Weights of a small GPT-style language model, trained from scratch on English Wikipedia.
Size: 13 layers, width 256, 4 heads of 64, 26M parameters.
Architecture: rotary positions, no biases in attention or MLP, untied embeddings.
Training: 430M tokens, 3365 steps.
Each number is 128 + 32 x the weight over the matrix's rms, rounded and kept within 0 to 255. Layers, rows and columns count from 0. Numbers have three digits each.

# layer 7 attention output (transposed), 256x256, rms 0.0418, rows 20-45, columns 0-127
168115151084168132126207110218159135103113090108089138098094147075111097095054071098072138114131164154178114171117125158066114104154110095130075140164113157172079108209142057095100139129075127112099117169202159207140135113147119149119065122119187066126098115059098168140140138070142118176207121148087139126105079134101130107131135046181134147150161071193134107170103119115175206151133
102156149165165116135134106095154108113139072185132117135077165155169130131131156121131174218154090107081078153059118087141125171172107184125069038092119161068116154141152092049128140115136120166152116087168141141059161151164115080086180190117106118132131122158126080177079092139074093148112180180128157128130110166159128125114106095128150115154156078057140121120177168152087130100151
097116119166128149146076122040090137110100097114171194136144103136074102069104103115119147096178096103183160104220158108085163121143086076103100121166135116162106185110140046138142160102115157080158121085118123164120136093062135100174119152121171134094130168121104091150117107119150112147131123097119117154201066180118105143103155149135157134073173160144122141113032114154198119135171
149169131143082177123111108020146148153151110119095176089122190073100112112121095019153126137167131107140068161184118146092113090243097095113157115126135072118164131157110077126144143100129147126184128140128160155076167150110162106138220167091100144169191135166103090132090099166144131095155246084139149146143159159125195127125196165157156138113092065149077138082104173107051088073058
125194090092090115140198184154101129136152132130112085128130056131096118131167079125114123078129107151094188092125180121172173146128147141129173156116173073148128133058099153118101120096127166107104122095086103045133169121137167036078173093153122185146122129079195167180116076138180165207125109112177102161151129146126073145165090224133150117118096169090088148171182135120108089133129
158129173180121156152173052180103148099076137112125117121156120198079168160084099089151070037104117097172133088109117212088155178120111107133076186159039158172194109219156178141188095111118087141057130090142153175176113108125114155091154069146153023197147075115086196077102140044126152102136167145119109154161091104126113077119127187177119161115185145118082187093104119126116095136088
122180101144110102139017109132120097121174138140134123176125150183114109139114106114076081126167162095109143160125192063106156149125125141134162127163113157151131171067105140109157221103128099097130115080064143116110108152064101071182098179174167158164112253134134076118120128111088163076147176062115084221083149142142058118115110118176070124106134184107164163190136122125129160135171
012083171131146141094103071038196131128137131122139110150182131071163145092121134123165200099179045103107167138127121102164094128106153097106223116153139190095118100041110205147123193130093129103129077119138177101093142132101098179159161221193121105102088091197145113189056132238083132129086127124185183111149143112114148114155118045105186096182132186126161169082088140190157168173181
080116143073167125088062153124125168199151016074123156113088191080088100120121117109160160098102103106157111098097143139125054121085125142098177174135134142119130160112178021155167186093157144178152127085095201185147144113147170154162153172183161134146215103206137120159102142172056127136146193050087116068133074059108145107115113061111139091148135120153185083153084152126095110081152
076138103156164114176088176120066076186108072146147103164113164110170081130126093195180157194123101081147095148116147071111123154143110093139075139161154110173107183186127136114143141076136162058175159094082140174068115126051138113165111165133140162116114166128142119179168044135119128164082112140114141113102149069147118147114087047103168057135121120103178173135131123130158068120126
137046140156160152190159134136133133169133210151139121149217128115096140081124128105159140101103120091033193139120100179134142103128153118157202056163096126110128136123119217129115063132115078203105124137148118134125131183104070125110125122134135142134178088110142179050151102189123148072119118154157176162173138100128150137133204109097118106135102128107096121072093100130109158134113
214136157123070142134201199157130124113128146199095099126116065126118137159147170143101139130111077135113160162142153141154105126089079118175163106125129155162087115192106133147089113125107133104182107109097118159087136174150100154170090139093118093114122143160118106047189142149132128117129075122102140100096172110140149180126095161137161124165045112144170192071138068101131148189126
116126120096127099111183171226173110148153203107104144140179110112111126142122153124111123111147106080074192096138118168155127153096134157118146086135139110138143123085110162144123071162122152204123079160124074059157106153112136113072151091153108194103154148101137156090196129154113165169161093149120138114148080108072141149187160159166089108126083044096065134129133123158058115139065
190146175164138170125119067061200147118096119166069118133151213138168173116116142064112167168148107105100089122108130100164121101216058096089132034091169116101140116135121079097139129175096117075135101126150154181142168164152070121100149162093122104133097185234082186154001067117098155067117172171142138126229091127132249136086146142134125164167159008048141142013105162152111132137110
102154107069116150128183159158166120090190171103112151147133101153122165128122083135142111094128223160141096083110140124147163129113127115137162081163202079122148146142171130120094111159023137116136173192105122050140179109129170091028085111124149155124101136115126185113122108092178108138146165067069081117141105118096169097128109119131046142130053073081120100149139108101134102056129
153145106138087095128165144118100161127144155124073161136100168129150054137151150109150139118131179133074097091140093075137160094169091152133158083065087069088121184122091028117153161098196141162134142079134140065156146173194138074115120088080137201055180142126115118181183103099117097096095117209077088180139108150138136149069164175145059107080144137091065093141132122098079087045105
067105084138112143075056151163158177134132208075157187124173151142118126082155161150049132104113161173179212096138121162184135110088120169117159138102079107130161116104164152153148169194217127163165095078132086164160098145235180147163109025111122129034152113188073130071164232139105073081123153159112076140138090065179123105121166148142084135128133145136204093158087080146072141104108
179208213152077140118152159111181142146174083162085060125133123062152179134130095136154118117160171128161112165132126145175064099125148130129138134181178136074094040157160192121127070159106121100148183090106152130157118145114137165175094069132106095157124115134211157104117091101099193110134106069088108131122193056122147106111081131066180080196124142090209146093178137108139096120120
150135094109136125175003078248012122068100153051150136140145168177177136131114069069090093156128151114036125067157109169103189119114172182126100169140073051174076135090092106158115167181084135080046129126121071178135126131164085120173161017088070096162107255111095200165118117074170144086203148148167075153162049167121208133114143132102132165113185123176100097091097066111143158145148
082124121102130178142029159177141127160172129099121088183139177122105165162141130109159142117091213131097111126145162159175141147142157184091181156129146093104170144042146182144111113159200150180107101127084129144178140145158176097101128119164121158129144161170093183102140149119095130048123211076139087139128137089135132112095106117155095123151097095070136103153162141139110148094075
027180115225160113121167199091045053123057171163177123091130170177121126094121114129120166124109112066151135141125121072076170123146090030171092140085088188236157166210145116148124119125140151044090158072098076198061161112045141075178178100115143094071114107119135089151164117106152091116104156194063084143103109098140081151129187135071072169135127189109112148076076117171130076206160
160147099133106142099132185170126177089146140127101154139128135091144167155116129136176093164156153145171088137142118187112143097119096122099108128104132104125145126119143172120100019180146117159113164149118110088128161102122107117027138046085122146099089081106141175098127164090101106114163112093130095108134115129132140128100158219100084156138147036078122083118138123099126127096084
099104124164180136102167073085072155128126095148093153117030134117103115136103126148105147177140125121169051144054124097117105140132105062107048117108160183094141104185150075120182066079165146140108122118163199167185138073139124124088128134174154100142128101138087078136118160107083090112123129196036156083037122139117111096069105096119089107110217039114134139124142131138189178137091
103117155153105125089090149071169144081131118107151203117150131117124148121115148146154124126162112148165068076177140116114124085096101108101169066138116091115095079156122109136110094164130119115141137175137118129178177140148102172159103081079107078101122093163115110078083121123143127115121115086096165116200053074124190141113183135130140146162102086084170079046087146120143064137113
071143152155123147092161148074148161077137139127124092085147210098106126088142133155255133088128096103096112122107077156124131160106122062131218107089099119106123143090119238139078061182108113137081104187118128075115183102197105149106148065078029095060111113145084180178092133119140130146163152150142162048158041093142155144103201152084081131176128151120116081124050091109125085128108
108043123162170081164100115178151130127105101163134150144128188073138150148119114147100145146123157135127120202086117088152098183164113190130170060167123148080097150148147083118162143132173104220165074172102105175068091211112117123164120224111130125112125117214112173094154102222086108159129121109117174101108130111100137160117086000166167086132171097161130130107145152126109200118177
# layer 7 attention value, 256x256, rms 0.042, rows 21-45, columns 0-127
134122095171071144111134108114116169180098139174126148153180133129093111163123113111153089128203128104064154145122080115149094105141188144145155063118154154141186129138134151188126169133065122191134161146162097098084135125096143062113079078143126090159124152139081083159146131046116120101208152099083122160214105141116108190112122154154087174128129147159168161131126082120101064207140
097093174104133182116101179097121081149162142054129137092071164118110098106089093146127086086177116162162196099120172205180137161126105084080158134143115101097133147106167123139139123187103169068133134152131206183165149085126143177142167117092186088090099177118167094077155098196098146141108099174175084169167086218151098201151132090165130086197144141119067115149118138085086180085085
130042108185144102146230088179098137182086143112186082122108059147169100109112067044134128125226094120229087141093172228155129138160181036071208159178065159123098202143179109072148093081156171072117124205151113184079153128181157151207044132063114148084135140116144074042112140157144111125176194154134121147131062168107182186109078078148107049165136142122013105123184157136110084151112
037106030111147200192183121077131132144110055131147107081094154153125141139202123149125176187117106161110126189159057128078125090206084120068143103130143101074088096147128208143158116115115157213152123109124228173192157169218092148136096199104181100089164140160173111155197078144179069202106097120112104126121137183182157058154176210104127147169139133148070146125122241090098184158091
201138201129090081138167102157121076090105119114133124096098118194132059151187128123088128103111159134185106178087086102147129165149077176123026136177041130145080132110139139094112102036142094156133036096078210099166135124066134139083160087104145083119117140079156135125164128111100159149122160224204160190208145046147144162076147140174119085120090153104113197116087133160219116092120
113134109090105147147130115072136148104120151110069139045120137076096163187141095119149114129235154128140135128111190085092132194145112086167147110117077142197156122167115187071197095216142152172231192143058059100144107155156124123103172132108192103108115137133144081144170164216126135101113156118043099172062159140143128158110185085108168149140094174163152169164118119128085167091139
090084111109105064049101191231118127124146096130178121201095220061127152092083119117141096142179035078144133208125143109186190088136137104080070140058201168133087155101125173190154149183047206080117137150109078103123131119108095098124109128129125116214107114114132108187110148103180064115093120147144207124131105138094113109255149154127108057141209151146144202176078045110070141066092
088123198078142114111143089137176061130058044152156142180130125089184205122039172168131170054120112062162167111112180073095136150091173156146162149142071255198156217130140093149127137164153096053099130133131126150119086137104127186105185120139104184124125157114166116105110197134161149100117149050151143089136070162102163098142119166080100053143195168107079084114110046121084191172117
131094092114102219131114064179130129142062082147112164092151144111152123150082104187131163069108087152098218125203180133127156175131134142139196154182109124186163133044047182165091109157127054189072194101154105160167170157132142103076133147109104113091133154120118161121097112051084171061117065157047109096107091202223105119090117157126172104210159110073089069107186138108102164189111
147050071099164101168119104181233180161117115134110118149146203165125089023076085078106139163161076093166117172201139117143143100090105131093087100110164060120147168188120156122105119097073150152078126111145103175124161128134058093149116061199131132174130061127081159164104134139140083098125172179201229179083082023142155117133138158051114078073147067086158109125117123115169095134150
172157130199112124089157147145146186086139097102111147141120056173090087160116105085136135128163064079047144121109182125185255167086084160109161111186044067063092106086132092125100114117206119144078134130139103098118146193206151108095114134147073136117143067202138130080106107107074138126083119126111031049106116073150132125043077138100135088145152071081125084069249105114077114187117
052105037171105187129149106080148162143108131129076055122220151140108086102085150087082150175162065093071075078133081081107138111112170136087076106146223090149093099191105139164144136129107106204065082161172168187183107118098060149131114138171170109108145125137125153149144073173145074150139156136143159110056132120087126086129158154108029155076123025088139144122047195109176154156124
177083161193040005120101082184128146159161144058126168157156140161120127205124028060179195109218070122128186214114138187196128155212156038104190156091099091174102100126169173140153140138082183114088153160120106095142112070113092054119093131132066073170129175103134130124137138133128127000126141158116075127238064165089141181078046197190094141151164134163135153111195091120141080215135
014097147108182156255127100096073133058182102080056045019149142147166131148127156184137159057172102136048121082163083179098061129127113128164139127196136114159177147129188186150185122095037095166127196072102190120176102091120084120151088159138164109166148155167080101149107132149155084123098187130129108156145127185033179049136074187084092200136148145102137165082112156125084175160133
066040110141081150156115083127126160185078186138153102159127127154129122147145134080132155055228179114213116096181064124122066107176202115127210176073159108139183042198172124138101098074122063173134170150118147147140155128165131099173086096110170116075160202157098095084234100150117161147160168129101122139097069184093137148029152137079101174116155118140124089123129203128160132130102
076196198120169068092061187118188085115122149079123103223205100130140073049083213103171105075190105112203098028065201044114119116136136179113058155091087161137145075168176107164171171183192088089172108120083135151167036135088170130105156100132081181155154130185067179096120148120146131169116184092185052136122103081135191128148116067143182091100123162074144149110139051164152164031126
179163214178075059151145134135130180109114051202172126151112118146154121175184088144105227115078162158125146117190184169099163156194060185160181137177108072129068113068178125140126123124170117145131164060176063096118110140147141010146089156153060151140169060110132168176004085123083122106105079086023141090070155180193166112102121133056199108115140255117154049034206166166110106200133
087104192000068112168139137114137071119202178064092189114129173222150137080151115085122157126133139184118098240063171132165044092158138071124125128085195116164151047185073223053123165079168178132102073101183161168090193107098087244103138131070166123096124156149077123099145143211148069139111124127192056163118072134175091129088139046123153162096095082161149171165134119112211146134126
083096122051183088154129110071165126159083101124076104114136128110157132166117135117173157103144144158146095155151206073082108123166127111189166126182069170197165144143141172058178125156155091137142164144120119136151064140131125105093172102160119138144150153137117125138093208085100044077111183071043137117157087099172172098088142178143195120140102131181063165075168118177160158155106
161153108122179122058088201172161102141037118175188136098065142114162237095103225090151083104114149091162168070126072128175195195163067137077106147090186083135117080126081151177105119107094150154128130129072192156200129127101174148150130109096081064119111129204086122103152068111097151100142113197118071191103115102225070184076114020142133134174087129069053039100091104086163127078123
078088141149153079198126111151097176143110188111178117104057109123196107161161150085143163140074132166091091101178055159094071138161075157161113155113105107135118095117203108150188158086148070146110127050169166114100105054137088085139172162181137084140143117144130141163075126143051106110193178042111132113178141094165125098056124158155121192091060135134091175003037117121160094170101
175227190168100143111087125056076133156103162181080180196099106032143144230143148115141097116117253112153173092113051121178032205129118109206154177177124175161134155103107096181100082095143125158142109119140133079171120080058142113125123022128169147131109202088134175152153100150012220075186105101112194060121182155147124146053155197153079131143107212144202177085111043152174069101141
155089229184109083107114153143122116078157130034176145210179114138153095105089100131125137083156067112092129044115134175141159137084102153073135145145124168082082085121154080127121185129122118053075155123124184121128101088094130100146124154165087144169133126147144128057051122104097098100075116140138079134134092155123110156101065099130160079111132171063109057062121082121105141174125
112021156095165045102092170200191096124083146133190104223163188199177121076169199161188142133076093086185120108153036128137133143107147131127109159038211134116185107197139120094134138120124095137082091017144191145115152084080086077093131144152084047217139149089126157105102129136186044137158139103131215132131035107158099073196137222107122099135145117119086156103050076100164121151107
171161092163068186059134160100204170073184182095058158166155145121106083091100118150159060063153068148104131168140115051190114142096194141216143064176143136197146117156103122162114125178128105140006201172200000107071082174111153106071083080149152150140100084105115095203079123134109092038199136079119186146164160056094093134132103113184089069100139091130217119185155031108150164220190